python train.py --vocab_size=2048 --norm="rmsnorm" --norm_place="pre" --qk_norm=false --parallel_block=false --init_std_up=0.0193 --init_std_down=0.00394 --lr_mult_o=3.0 --train_tokens=106000000 --steps=6470 --dataset="wikipedia_en"
Each number is 128 + 24 x the weight over its row's rms, rounded and kept within 0 to 255. Layers, rows and columns count from 0. Numbers have three digits each. The size before them is the row's rms in percent of the matrix's.

# up: layer 5 MLP up, 320x256, rms 0.0911, rows 218-252, columns 128-255
# down: layer 5 MLP down (transposed), 320x256, rms 0.0755, rows 218-252, columns 128-255
# gate: layer 5 MLP gate, 320x256, rms 0.0889, rows 219-253, columns 128-255
up218 101:139145161163118142121126084103104131111111126109194136120169121090143097128135132092120111152127102133090163157095120091129144126125115120143121145143122117110122133129097106103154155123154101113128138137114119134087104143198145123098103149111156140099118130147091151128132120157113146113123153135119130055092120074162172104113131121088083117116097130181124124112103151147145096159138
down218 096:166136140163115111108134119117143157087084166109112125145138115124132075148161154111144134118131084115104155141121097157168141134109126112166143156119131135098134133175163119100161162118140139147136116070137102149097055147180118146129139127124115113127116123106133149097127091129096152126107171125123140109070126144156160151124146105168124119145124110145142127179139119186088135130141
gate219 102:117156122124151119100146085153151118113120100113126119127118103080118123136154148137121128127140127125121129143144132118140121153118116088100136116116126161130145112152099107100136144115124118118088102126132106118144128126092125101090156121117144125113097104135159146102106171156202164136153158131153104119162080152102089147138134124098115137103115182128102123142057115130128196098102
up219 108:116165147126145134165138165120134134117145109163144112125106135107125063067147134120129143125083117112148100119133123111070139119162112133136123149173195144099147157070154175144136133150119134161160122075146131144144161145140151153105120124101122122136123140138100091131152128149122097110112150115117114156116134108115150132097104138107139136131098112174132121141137111130084107137167
down219 101:131133092120122117104136096128134091113141113128131114133118126135133122105135120132124151137106125149122128142124124097079120161133112157123087121117182102079135184109148126112141138109099159119092141130126101139139128172126127170152146117146103130150140161114129128102111112156103086096170108135162108117130144085131171094147152120144138138118101176154164163101159113093117128133161
gate220 093:132072108127118157155109168088106146121147120124143084153112135143138103110110146131126099135144121103141148096117122114142107108123119106116143127141190118123145121131163134109118140136158124103158148114130155145122141090097151126135155151123133088141138128137174157087103176136103134102116094152144078130098145157141131154171129121130118125150113138150149135154107173099156166125115
up220 091:115082077116107166143091174135122151084145106128092107135123111107143124089116148116148116135120132114128112102127127128130125113125110104112123144133102145093164173103135134114115164097109151152108127138105123151153127131154115142094171140157132071135100185107130176107121123157152153107097095156169117143111100146176120116146098130092161136154096124099111132184116144101116161144122
down220 097:108115113139115111128099128148070120142179121137125125168122160133104117116101146108153165160118114135132136134099138157132100083126144097131129165145147162084150147111125093066124109100138063131148093102146167145128137117148160093060133120153165145177131150137133158119127123168132169108138115149135094136146144160138156157127136113123115151161141120153109121134119140132120095106126
gate221 103:117092116142128130117121133118168126157097147109121110111091125103103138151102137129067105122108178079143074094135098085117132109139092154100105124145142140110135115166081127138136083144125074129129128108113095127116137107108137083158097137118116106132134121125168149141120112120101119139154079103096108101120150113136091130145114152116144117141139107113164140146123125109110097118114
up221 101:117138117085138128112172120138122106102139131117193183133151105109134117123121099140137146145157124147151124136137158168122104138103150117161122120111098126168116133122147123094155127103077109154114116132142136171133105142094093128146154157143090112096124093152159186128133124158143150170095120137152135156124139144110145132123103109106143155121128124144117118142126112141147159117144
down221 104:092128126144178160102128128185124105140076167145078142111124123133089074119156134143116143115107155143121146134153169119084124115154141118168142111135143112159118130121079134137112129136169097141117190119160126130089118131109142129109127109127145116112176134187138152132132121146136166131119118107133147122106124156122139145114131156105102161157178141117156166129121121131166119098127
gate222 100:139161066143127133128115099120146116124154188146155112143144169124106149121103133133148125111112080171121106119158097197128119086101128121143161121093104185131111165119144132139110141129130138114153133135151099160082162155113104117126145157139140103103144146087166148099080175092163153161106143144091076149117096066099124189128141073139170135134147130107089132117168121123154139100148
up222 098:121137132131111165134152130159102163128124114096148143090154116197124133161151122102124166111188158096159158168097146134131126115151115149127082143160140085119123126116123102140115113127148117132148112126181120120146126139150164125110121141140117105160131096172144118148166080130167110127158114142107142137142156136099101124106110126113074119069112138142125148126144150156140113143099
down222 102:135109137126142111120122137145134099102140115165092155145131154115117122096165097114115126115136112064172129130126130112117127150141144131177134146139114110156117134114117118148120132133106119125131161164093147113162114164155180085106095092096132116120093132127102112170137102185142143113104151086131142115093145132164147098135116156116104071117164132121113107093149125150117147091125
gate223 096:091109097139079103138110094144085074085150141123133109092134115117104083147121103106090111099153121124137166122119175134071112144147138090130094114136119086107125151153095136121146114101119121122112117155129115130111125122175127141102131150122144158086146090154129166157089142091113128134159165101093085122108139129154097162132128128126121140117154147099133146129147119140130170131110
up223 098:123129141126130140097124140138137139120108125137103154120131085153149114127126146166143118089073139101122186136099105114123095122130155135150107080094091101113093143125123145097145135158152077116139119118135129129112119137160135102117142139130155100141165105105139117167131084104164148147158095121104104102093140147189127153128123115149170136139125133165116156108152139124137156104114
down223 096:152132087133138096160112118153106118106162153154137151108125158146119143131128126072097158139150091139122104155126151134140100165146136134161107117141138103107120127149119126144078088142081120124163155120102154132115189099129136147103171126128113139163149101132107109111150142144142113117115129065138108141169110131134173107147126067128164178125117100101118168164154095110124109069109
gate224 101:118164127157119116156142119127165126121124182143111126184125119152137136141171152113119116120116114143190155186125149131142141116101106119126128094169114121147156133133098127167155120131168105112137134160135150108152132160145142161139124124102154111116108102098145167146148134119186064161134130155121127156120171129111131132113116108122114114140109169126130156104131107120098092151093
up224 101:125139138141113108143134136128138145103139178124096134191154096149107155138149168124123152107136134136184173164161123107109121132102112144115119090151111132168143174114151090136175124109171112077100171162144198121131137140171136126165125138126164100115105119080087147139158137116153118140134132148089133166158152134109108146108097115117106146124107122147129143143142136098126102142107
down224 099:125118110110099146143092116108152115106118168129104150136146107121155069106114131100045121125119154142158138140148083125096121144120105103145137123130060160152166099122121141123168117097161129134117130150147138145122108151108148172131125115155123176158199125116120150126115153128152083133153115103147156152140173130109135125109141138145068139169121112079181130107135103144141132139089
gate225 098:144150161113138119106199170132154126145140100129155104101104141101133117135154126084121159121122090149108146152116075129088153139134090138132152129085127167144131127122123149147109134081130124159077130088157122152134113171138173183108128177141084155110122140138120103126150103114115093173172134164063121146101127116152177123143131152141135118143134105135152131148157138126157142158085
up225 099:128142110116121142195088137152076116110114134136158103127095134102147130143115090117117100124131138107118126142097130118166119100140110131126092161129123075120131126059131129137156111145078164089100159136120109081184139110110105089144145127116135132157128113152128165136105119136153098057094132119140127145179155157110126163139112105074128136108127170090128110144150142140132143146121
down225 100:125117144104089145162101113122128127125135126093102152134131090137140149110122114148139112144123132119114124115090160154149066132115145154120137126125180097094114139091138111151163112082146101156116112121122070116137144135121109074142093154138136139135085155117118128106103159114138126131085123090187095120115098102142107138114129065131159144132139109136092138081134148144110166120138
gate226 088:111137145106113127140129152126103088124105113128165142106115170108098116084152125165115107153100141155125080175151132125093138122091157127132153132153116104111126104137146160141125112150151131136125133116153170157110174139148154133089167126087139140095130145168101141135082110143128139140128090157085116140132125147121129161136134135063154128153123114164168158154114171080081170118140
up226 084:106147137098092093153144149074154141134089093152135102134117157126114106064150135174156127113114166156127100168099130116137199135109173118153147103160121111147157138111154135105163138161147131143117106099128139160134174183147127145111138140128139106102097142146125125110095120173114120148120119122119119140158131143124138136117123145117153144155084128140099164118120154101106175122161
down226 091:120143119158114115117146161151119157147143135098122140111119148112137120105120123121088163118094117121124118141128165093123111154133165122118153135148133170149137103140089182094132137156157139149148095127120132171130098152109139104160138115108122190134095123197136095148125111132133151142148111167091113094154101154130172137137135139111070116114076108121119121102067164114128166109149
gate227 099:131118121093141095140132136155110174126108139104163120127143117165151104125137087139142179135111114166108130115126140144133114169153131080123134120122084123151116164126088132144114141117109123118144089120125135165091144145097080151127178090098132111092121128131132095115158075105130117080211120116157132108130155120105122140146120119086158089089151068173098133130140100140108117099108
up227 096:144141099145146112110159118119123101118141119120120132152130148089116161119169156148109114114142140132162162136101085162120145092124102123144150161118179163094122077123163122137159144166168135143098149113117124092121107095089123132099115162189104120152163100084086122143158151129136112138088107115154160114138075138144137141113141139158087119126124126091137145118107162182134157175101
down227 097:146139129160148151110120120077088131145136135134098102156157130097135117118128122134195115119142162097109146141150120129144119078121110140145118079164150157119127158115182167090159145144145161114119117141126129149133144139136142158087148121143124127145122148141108142179105106122141114126123139140121113124127150125118129124130115131127129183084102137108136132128147163133142123129097
gate228 099:117120121140112152165110133114134162183100101125127149184125144127134143125149086109139124111162088143162144167138116156153119126045087146114105126111116150113151147089156127132124128136137121176159149143110132106168134126155152146137108126129118154120123135118153137101125115122114169179151123133115127153135124144196097146138106149086077125136105122087113107142121117100147097114108
up228 104:128116134139087165103150141122152125052142128109093135098122113133143122150104141142154110111141130145127172106152098158141182142149150109155164106099124118146121105128154131140144109169151112112140125094149153123070151148135151078123179121117137097126128126129137148133125100143121157110074136104187127106111102105097103096089144118165162113147124106123174167117156114170125115128120
down228 104:108108114116154122136122102096117130169119128161142127116108174125165115121094121109145124150126132070114155131140120138167167146130123117089114088165081090138108117158089130094125118106111085086105145113149098133085112160132115128126153172155150131172131164139100128141123134129126160097132140190108139115095126160114141107106119147122128125070167166143110138105140153126124120106147
gate229 097:117067173096137117143103099136170117139113151160153126160114148130075143151137151127114145107129162096124139152122133186119178086073139134128108115125136124097116128128120138119108134119054150125158135100140120126121109116164160111147158112154152123145142138160123194110109149110132148137134112099151138153100114152117105117119146148137091147123111109160087125117107139130140106121083
up229 097:129097166136129140152122122121125143096127173094151125100121146107092143144119135139171126118135105119135145162127093116149092103118125133170155105142153140117086116160136129121099113116129155152132143126158117111148137136162145113171156128119168106122121156139111077095123154063085163121125180168166085128106129144132125163123131165128137131136142143133108130103090138145172128123098
down229 100:114113148110194160141101100127124100143129115173124123134159140110115141144130161154096137077159138082108172152090125137137141110093116177125127122126126152142149084131121064115086115149115128114137108128119066110090129110078115120075118103123141108144164167120099142060138106130145118145129157194127154138125128127136152168132138141087099146182141125128157119115137111119159119127125
gate230 105:112134124175158155134097143110083119080135106134143117094162162115165100152114093146152124123097153131119099153147153145133131116134148142145089096130171140071139133137154147135154120156145134138123204125101128101141167118114133118142129133102156157140087131094122125118098183110122142138119157131153148174107098163113124133144135089118085165152097114170115126107125075118115115127138
up230 102:135107124158164155127134116117108121136128104135137127147112140098111124151125114159130126133127125135132138143126152148103102111143110114150106108161154108116107126126121091106145107119113110112108124125124152103163132153132129156100111140131117192178115121138127101106089140112124072151182173104121102148135135167134116154125143108194129171127148116120054090114107116124116133132110
down230 102:098105080178140091152118170114106143103084130118068115143121126090116163125111134133090110146116149142123099134106107148131097094137119126113123095122090126110130129174149138125098113124138139156110158156137139110112084174090127068168150107127137167135125177109122140148109135089157107121098119115137100178116132117139092115146120105145159089143095117126149150127163084086126122129078
gate231 103:151119140128122151152130138140135106133145143122125113156116172141173100102105128134148108108116130148170144134146100108113134140116129141104074160136135180131113118105102116136087138160079161123120154091081120113162130146122113139116079113135158144102130134133157099123152184122126100092121102108159081137119120167171124098135127083128140146162142164140146137170111113126131125130141
up231 105:138126151115151114139087115179103115139161181106107102130147082157097109138099102119117112132119085136165082108153128149133110125091130127119146117153092173096174117144115147107166092122144103162085123114134131123102103143170167151109145090103087110138155121105096175105114156155124149146148136127132126087149148093167144147172127123118108144140109176107115191159106180112068154118132
down231 098:116125162086132102133100132156168088137124112091137104159091110135093152094103159150177111096159121132136101163146149134134123141116097112085129124082161113132133172141100121162115116151171100089158135114150147153183128069144107140099114112058118157152122129093132106159078161125118143143100116154101144132116167115159137123122111145151141123112133083106139151124136105136103129117120
gate232 101:145157114152149160124135131141075167164085145137145148090154088095119111139121159110158170103149112146126135126107136143093118129131139117110123107146108109141158130118171152082117131119125116165134124121107119139149148130152102136148164111113142131124108140137115127090097092144132129098152136121150121100111101156135132129130083142094101111145138144170123129106146111133107158079143
up232 101:153128151121131181132164144133179070127160117070105119194133127122103117140176138137122139143121121140127124137126132117120105124139117131126146140109142147130135093159133098152127164154115156158080132094110142107099115131115131147121126154163117148098111157131154082139139109085135156165093138102119113152149103142115141126126138114142145141096159096159139097116112118116093118169095
down232 099:110121106098144146081093123126124126112129171155149168178115112135146143109113179105113116118123170137115137157154136116158107073110113117053148070128091137133133134146126152141128121115117103162142148152179136140108193126106148106120149145162116142136138108138095097130133127148134096143094113112098158117083143109094140123088113150101107105140161125125087123100145123118104128164118
gate233 096:084089106115114090104083120113161143107094150125165107138111123126116123145141168156129134094188113121091168159082099099171160165146131110147133085119155091096134096129112095093126153158101161145134178128132149128168100120144081164142092147089167121115113092114119135119108154070139154090138101116131134141140163162124103127136161140127094135101125140133147116116125114156162119129124
up233 095:136096139137174143140101071146151131150110106160168146177095074107113116146091114126078127107120105125125143123153104105160160099127125107155128087140138153144117104124139142135134134111108146126111133118150142126104148134089127121101116142141125144113103049123149140093111123147116119112148137124124120068146134135162104157140147157189113094130113134118124100084135134116121102139166
down233 096:144130134119117091108138066098152122094105116172138091125156126120130139132108135157134088121123089117116111159130099102147146104104130132155083127128108116133138102160120118135148118146105132136133136139123072134107160085124098149142160110133103144104147120098104096127127131096119132116160136115159112134135119122096106128138150180137131120145143156135144136133113143106164108164118
gate234 094:110091139176108103125123096077144103119125105123151122106127110138107095161155083178098094076086132160188150134115134173120161113124118133117134132131115101114141086107090085107160134124119162086138123094116126153165124136146167118138167173173092143101108145129136173112168131100082113140106106124120069112122126123170149132114116118134103155100115091135107134144139141136112122144108
up234 092:119119116154117120111131122132131111139114108120130122115105153109161063172157133147123156102117141147120159093110151143170153165110124091131128156128120105146115121128134092111150089117162123117146117105109140115130123151138138150113130178124081147139149151133096193136125149100104133085164111123147089084162124151140138125119140105080081114125128093099094121142126142093131126109083
down234 097:120096142123116162124141127136175138124111116117134141088131106108159117143130115137150129103133138145158169191146103158121170158137176159151146101100141077176128100089122106148157143164126103129172148092109120151129152152162138140157130150165142108169121117120121128120138139115119153096127131094140091140118123143161103146076142136169143110094099174151149133146138079122134134134122
gate235 100:124116122174131139128116114155147130111102083123173122109147128136119163099096144080106140141129106107123137114103129172128139131149115149133175127111106132166102140080125188090066103130151151099126121172095114130105080102126096166115145145187156164150103138112114140152136149116109126101148163129119154129114117134112118150117139117082073133121173149116088117130143151090157139138137
up235 100:129134173089109064172114103132133110151164102109134142141076136153117104132144119128150150145146123156110133177172092132093128135115098093116128147119092114106166113163112080130181139112122124155142159088163155151156158141101113120112099119143123131088125110122131113114117116151128125156109072144132083090130125143140145114158119132156171121161142098135148135111152115141097104147115
down235 098:173180173132149102092138102131144135172107136126138142115153130150156110174136106122110123104165145121112138154144126146137125128102136115115105083085112099120136174121132118127155177153126132091124116116140183140123104091146169097158143129146106132149144080103169090149091131128122128146130119102120109149093150146109135107145094134131147142126131133151163132142106118089149154171129
gate236 104:097115126112140110109135100149158114146133134122107156130097143096111099161100075141144135136123122154151101153128151152174148124171118092130140105106094106120130143138091107111142141106125161120150159142087083086081137068141122143157147158140103168099089116155104139104111093100112139090137134143118154134065097107151137091117118177148194109130175131086158130113085118132157147118139
up236 106:121162147147165115175091110122093134093138099149156089144149132150138134087120175102145133117152134131114136167095112112147073138129109155127130123143153158147089087103163157143134144177118119131123136087150103144109101154130131182158093098153167105134095158149151150135164140154119119156140169116194083123113139134087097084114134104133080158127092126168095131162150100103126103140118
down236 105:155118083109126138106108125106090163132091122122110119161131146131130100150128122118176154135129124170176121108119156167078119149114127123150153162132127121095113130143118150124098116159127119090120143140119145163169155155105120132127148106103133151081123101132142113090132120119131121105133166129119103115135152142131143103187106128166088139108113142204125117142136124110125086143108
gate237 098:130117134145145122076130163146108102162130131121066127122127167148092118137109099147165135113102088139145148101163141107122119132113134134114143120151165112187117134100139125073148105130157150108139112110137117082122129137162133150083084110092138152119126157110088107126149138067106137141127118114134124114122137145116130110125126177155125118165101147137172109123159100119171083098149
up237 100:133128121117122112113136164140129129096124152153120113144108152188121129108124111122150080094064135107149099107119146090146111152144127132107177136099141153134138093100151117118134128179147135100079147129135141148112152138143076140120085152110149131128117093127105148102130128079131126127160129143143112103149186155103110122168143140114123159116129146140155136055104125151152101119118
down237 100:144124119148171123132135097164115132094107066108113107125130158147138157189106091134178141138148124125132116097127099116118134138104076135144128113138108132109140136119168115109089098102087191121139090139126118103153086108147095108136156141131159138117101083121083150158149145094160106158109109169098147123139131137145110120127126124106121147108081111132113116110108160116109131093139
gate238 105:129171129112134140143145110170117093159113137110156093109123159120164134128134113158073147151088159103105145135143127114159117157173096138145170113152171133146102142181129108100137152138146161134133137127118139123117159120129112156126114131115131126157155129130163144113095127128109179101152123087160137135112159137110117123114166166109126156092147128140139151152136122157148173102159
up238 099:126127084118082110126136109141114112148121122093117135128111142122157121150114157127135107110154138163094112124172131116101139138132168120097118130137078144146121069126110108118148121099130128109120149120135107141142112188095125125135132184132114175135114126116093149090134127115119086168089189131085152105131176147101141138134140110166140094140161090129138157156101135098081099114137
down238 099:161150141142164141144124155127134130123128143126137141120133133114121134106144164154151123081146116120162077160113171181129099156116136148105115136185124149134117127126133115104195164142111089113129161095136141144123135138146146106111151104169121094147100109140085080127119160122104079133128110114144124101113113107153132158119085115132113076126172155105106130129131123112150076117157
gate239 094:121079117121110093128119145135095150066117163130101165136075094073140132124155167098142149107116130092141146145143141165085121140099129127144154122115130123127112107120120187111128121148113121154122124160149161146127129075174138112153077154085123081092120128130145105172144144150085118146140120117119111142145120142173106167115136124106149162133148154163158115089129133119066145114137
up239 093:154092082150123110112133110117111131121126105157112115141087141092156130101126129088155143141125146157159160133119098112086155162108097148153149144110166153176112096133151167176115092123143143166149095124142145163123126090143142122150107150108127082104105130113136070145110159161140106145118114111136106154175121115117113151135122125130141142129131141144168142111125116091137157114164
down239 097:105097103095126093157131069151135127080102160119118111148082149096135163119118148116127083150123155116129075126141143152080123147128128165112089111063125121140125153132112153129114150131131132101156142170144165127124111048145098103143105125106125138121098157155152124133097148108120106175130148152148135114139112150110130148108130114114140083143108146120099136145090131129148133140076
gate240 103:136143121136149134124157104130110134159149145098116132092138107121126107152140160141136171111107160127134107145157134135149163154175128177136123151139072103156147155165107118094092149128106111113136127182133091118188149150148140113138128143170110115143107136104150122105128159124108148128143122152155130120147142131139087105128112150143108135122140091143150125131109108142111145142105
up240 102:088079159138124141118140143144140149118082140133129086112134146123118081138119129135107068116160113111113150121135099125125153153082105069152134124122174141133137122093119141201161120126099136093150140082103145105096160134123114142095140136110155161116132077137140116183105116095124109119149136146109109109153139113108099116137172146136131122156118157121099104137135147152153106142118
down240 099:102104071126135158139147151114121127098113127123118100140102083121138161108135089176126146151120086092134122108113118145110098144125120108142156128144130091134129166177159136104135093146131140145147120106132102149144155136128146097091071149132138132131076114129151092145165118131148103113146137122115151138153133116116129115140123147119132134117167167148149133120166140133150119113113
gate241 096:152144077157140100146114170136105152119161108129146126118107134135133136164137111154145123156113134119162132157088144182162123122146145107110109119167135153100155091130132133133126107136125094124172168109167135123108089133105129175148141104142158128119170143107152142136099129112125110121148114101143070138133158114081135171164087120137063155152182089203136142112150099123120110086107
up241 092:102117138115122119121137128131138121134125167119133145136159153116117098126128108119144125122126100120097151131145125101057118159143155116161137147090130113077133153136144118093113166148112144070123098165078112081152155124112111098132141146165131123155106117132094123164124115163148147172102143116092171100123119155141128097138166143083162099099109128100107102128126128125089141134119
down241 095:076091097134114122116127130126150170130116133145086145153130118103134119114112152124111132136162139138169136127168104135162122172145144144182118150157128107126125116098187156120129186156109133117101141149134121085137158178075126108115119162111156145115102133108088158086164067129128148128130097156113150104155127147132086095147120126094165126122127094086156118143140158115112163128138
gate242 098:122117170153130134157111139090125122074134122123156149141133124156099151197116129154138101091115128104163126141102133148141125090122142126100141135094144109094108102182108116138111159114150121152164130114139148143144159079106138138150112118133142113089083062128096100111117129119126161149135111109138179075124129126174162135109096154126129146106140109105099095127139136108110089120144
up242 102:141134128135171131121140145160139115153142104108138160125096118132128104107130142102132144145122107154079112120140114115135139159110156109172138108162093138144125124103144144129123108107079119120113145146081142140105126177088134107101146153150133131170170123142147094121108141152124118125094162094139074166140134169137115171159122101132135120141101121153135148111132137169164120091126
down242 106:145143102129173108168099167111087098175164094115157123116144129151125159156132147137115114149142115137183137136119141113129121138104155098091140154125150109122134132138135113117132112150132115134147172160117143101121101125131144125130161132116110109134074108132129106103135141108135117155161102107105105104115112135104108038127125084140082118128114061099155122144164132141136060187102
gate243 103:134172118132101127132152135102125158156145126081142157184142160114128124178136093100112096150120101109165121148105134126134123132125121120117108116114124128123138159111135159149112134102144079108127124148182107120124110113151111106130156082116134064118129126152152142104183139141131127118131147117125149142148122141142095087127100082121143163134144123131122104091165151116091141128124
up243 102:144129136119147111092155119107151136172146146102113147141172136106148124136103095103121141121136074099175119157108144139121141130120127120088124129093125140145167104119137152144130125085129101124123154109180109158143108124166113111132148067100143079131141118133162134068130146128094115128134139134123126130118147160149162107152123136114143138124172104121114092093128175088105158150143
down243 101:144133113168113109102125124135139120137148095124152155143115184096126109149119105115146160159109160102146121115151113117126130132142121118129126130103109105147152155123175119080143144111098124140131107123162125164129132121124089118135139105120153118139105119154121099103136120151130135105134154165138172164146142128113149085167106127143121140118109109126146140109100126117126154106154
gate244 099:130081174143140137140129130139086147135106147092147116122115166103083177120139115127189099132123140117120126062108120104146130153122124074109125145099173124126115136126124137135160108094142155101179074120118161144130147097116068168178117130155123110145131097129142170084132086140154111087142141130157171073138159101157156111147068135119123110156138126134148140111145115150168105106154
up244 107:141147092167151139145114138156155104168169139123138139119101122146162187108169173134101113159103127094090159130131134124094133078075162109116125138130171131088106130147152089112069148152089136108135141120118131107168127122071120108102164110149127093125124117118142113105149133132074147189128141091128121157167097169131104112123099098159157172146140108143126139102102127144106086139164
down244 103:131098118136133170124092164126115154153158112136161114128103110130094153117138104102121152121139175118145096121112147092152137108099149097101112167108142122118129117130105134143147118150144149122120095154123127135116114083065083127146156108164136142135144089134180142099134087144145109125131142130151169077127102114172161154162088117126131117152079078155150115114107095149148101146174
gate245 106:126101182156137089114129103171100138133105108134112149148136121092105148113150128106092107176106097143130087102099138182078116163145137134109098136150143080147134119118141154114102124107127145133102147154116161168125119130138123097114153137118122140095139127127099133176086125113154169157114079160115114176116108114104173124137147142125109113095120135148137100117180164127140124125107
up245 106:142144097111161108118173170111136143146115124130104112114141140148155139190093130144148151095128179149114111180087161121153116132153088121144135077102174175092115138128113137127127146128105133096129142139072134111099158141185100138160165142145141137151109132157121138088094112112127143149127136125147118120139157107110131136110107121103151119147102133102095125120115086118139144102108
down245 108:090131144121120129108154105110128107181114150150135144138129154133146076152113118134117121153121151136116182083123114121170117105109141144142148112114114143144146138128054116125098113139154130085142181120150094146147110109123117125131180124113142139169158115160089173076153130130134112098140170135140137121145101130146067150156124118117132136131156106130126141087115113153157109135083
gate246 097:118115094124145118119117116153103181134121129123141113137147137132083112161173159143122155150141126137178140129137124144129095092132110098181111110140149132119152166161124137127144132075136131145110128124184115191166112086150126135157073157102116108124087195078163129135116123093105143119136146111136141144116164128141116117167119146119131115115148180115149079082134088141106142116125
up246 100:076126102094162140136104148085117109160115119119106106096175095126114134147114141100130143127143124130102152123153179143099144158158113137106108134127126149184137140133121089132114094147133113137104166120077098110124109100118151099146177125126153138153151136098142111126131168123164149102097122131120107128140129111118145105145121100161127110108147126105097154151125139154187148156143
down246 100:095147137147111133150134150129124162154126080131140103132150090130097116111125130157084135110127117151155123130118149136132107140089135157113124136154151151102132111107172155096111089095156143111150143166142103133107100159139127121117117095134139061143174111120114140147155160149156102095128067153137092103132117111144103111116143104151163117157178155130163139119155107139103165122162
gate247 107:121156081130145117128115130121163108153073150115075091115107119115126141092128096092185108076161138114147111118150112111122115127150081152148108131118126190133143107139127143158157168137146154145137111119110117177127162121097070145083136162164157125155116148128168159120154146143117106136113154139159118166103107120119136113158095148141143139121149115137135147102126092138132112117102
up247 102:140148131164112094133168129119156122143116109095127177109125114155118087151117095131100144145127126142150108104180111132141170117111144169120103144131097152134154184083127166146146105120129107107135103137133099127095137159096117172115148206143116135123103121119141126147158113127145137107139052137135165137145140138172118133121128134102154126118117119171185123105113088137131107117157
down247 106:143110160129112126120139126134111106102119088148127109105115155105095125132125147139135137102107135113135095109152160110099138110139123146137143175165110143126107148176107154132132146123144143155101117139142127088116133137170126123138158100094093131080162107120154112123092129138144105152125141126127107137128133124097134105101159114120126108171124074124099149144162114133096160091133
gate248 106:119130098097140107124146134156138114167080131124174118121119130169137162107131136095092114134093142152125130102087147128123134141139136182140116142089105092161116097112155134118115104113123089159115161173120125116118081145104127170108169117121112153153089118165096112157123127106128176147124079117117167164133109115144125144137151162152069152117174106142135112162163073129145132143170
up248 107:142144146110117130125111101130113130134136088136116161160127137117159089152136159111104104150083099110158147137137100087098109124107136131140096130134142132124155116123156117105093154165093104161132126128105127086150137142128116121173140125170074129093171106145134150160123135156114098126107178094139092118146114165139136132166138124128163132125141109120130119145119116111089079170150
down248 107:127096152111143123137123148141121146086089119106140148106167135108171124115098113160141126145168182102147111130120088156142108163142133090119132127136159130104144135130096131141122145129133153152106147129151109141130152172137109116120116125099134133097158130097138120098106104095107140126137156109120112125102106099068081176153142098152093124107108138115123168117134120115134114106096
gate249 098:108122115115173118129148113135107106126104148165137099085136163118103112129174113158134189120104114130113101083117144173127112168119132109128109112120116111151089149131118127088137159070119138101085123129106158157134128141135138144147162110120133130114169153144121119115102159082158156088129134100129088112134145138124095146127163115148119119148071133157122110141130121119154131126140
up249 102:118143141113129115142149121178128106141078155116141117109145123127141152114103110172098130086096161125114111066121117139143109148134166102112132100137103097107102150171109142127118162128117095127098109113108154113162145131100128127132173116097120115126105109142128130130094127136100171100116111086148120118115108158098117121143153153130130095155150141183122121093098118160131126128164
down249 103:127158137145108144128160083138102116146097124149131145115121144123112128113112095143162155144174130138145102119129150136144154141120171072126109122140137096109135084099145145127123147110123114184108139103156106133133105098149157126125128095116119137132108156139137147111136134149123119166120078137080104132160073133151113103120110153141164133148104162128131122094151123136094141167091
gate250 107:143173124175138155106115175128087119175140141128174114108163179097105162103138145075145124137144161133157084133131106145147142119125128143133148155109155152140111123127102168156123114144114180082114153141103116146154128135142081139113138140173182093123142116113184133103103139132132119148135147141150135156158099151105134130097153142131106165091123120099112109147154121101104148107163
up250 103:150156145131183115149060152093114118153150154165117084139113136131133126097115108156116168128137132142095132110118146141132107138141118160100114121131144129056090119168189131111168130090176102179183134112158151090148182124120069103155113169139106114119142141137136172063144129137152086125134142104114145120120139126122150136125120137158108142111131118113111167129161094138140168136139
down250 103:145167151149135114137096125169115150092093147190137107164135138099112162111098160119123138113113129158173144147139105115110097130129115123126148126163110098146137129108085173115132138145114154131139150120144147091108098146150117158121119116132131145142083104122166117127092148090118133112159159098131126122104125202142114116113167118118088126131110128174126159134132084107120134117108
gate251 094:166138117160138123151135130132091165121146155141121143125166145133126122143093110155119128143134142152109143127128144071138129087133156185092165127127133146095138109058096129134150086145095154109165074100127121147066177110118124143127150134126137093129086161132109147132118093124104113140156144170116127145153129124097110136134104126161129133136096114139143125112157173125099105098054
up251 096:089154119097129140104105099077136112142139130148132127125097126134112103137137164136120146125127122111135158115124130124090141157112092110156082185132100138127131127158141131113119143091119089122115180150130119186147082142155093125139114127122168145102156101113121140142104182167151151146140130097146137124117095129157097117090107167099128136106151121146125123131086128106143145144170
down251 100:131118113165163096143141096122140099134146118129101108165135133086088099137134062105128099125107119135142150117148110109120168119157125121106090141116137145106107120086115128135150137161102108156151149136084170124132146189140150121116123148104132148152132131162174115116145162101130135100123141116132110150155147116123175101150107104086102126106175109150102148090098106097126132167136
gate252 103:116103131129113137131142121162086114130116167124149137108165101106141106133137077118149116129120156126136103143115144155161183132103117121138100059101132128165198133147140156155120146057085143126146163099141117125174097134121149131110170112109098124126086160175112148128131150112117122136127142146110136132143140138138134144172091075122158098081162138133130123106147145152091154139121
up252 101:120137105139114102131116157122110130102105128175144145114115162081169128141121110134151132169161134117159125125081151141129167108118088120148102157138101161133091176115142148146130123084137146127105121121133132145117103123146119138122120094132144107123104167124107090130095170109137128171154161138085122175138130097080142113103124154151121120148149126127151107106159114153072126123124
down252 103:126116161140075087121149104182139124115159082054114107121120142120117149117154144130134163136141112137110152134154092094107126127119129132105131156159105126149122109144137104105169089151156096140178135148172126124146144154117113114142148172143131113127114135112111115142121136117155088147143135145126182122151153114158151116137098080136136124126149134108142148169167135089133102106094
gate253 100:100117096126129104087158120125168169134110144133080139128175106129155081135113136103141118101122133105147108159084131159134126124123129139120092122128143134144097121117125088148138112118140134117108166118165135113152154132119111091137147125098156116135094109098177109132112127160110117154125144139064139146141221088129125148137102114143102169124112126186121097105127143141096128157107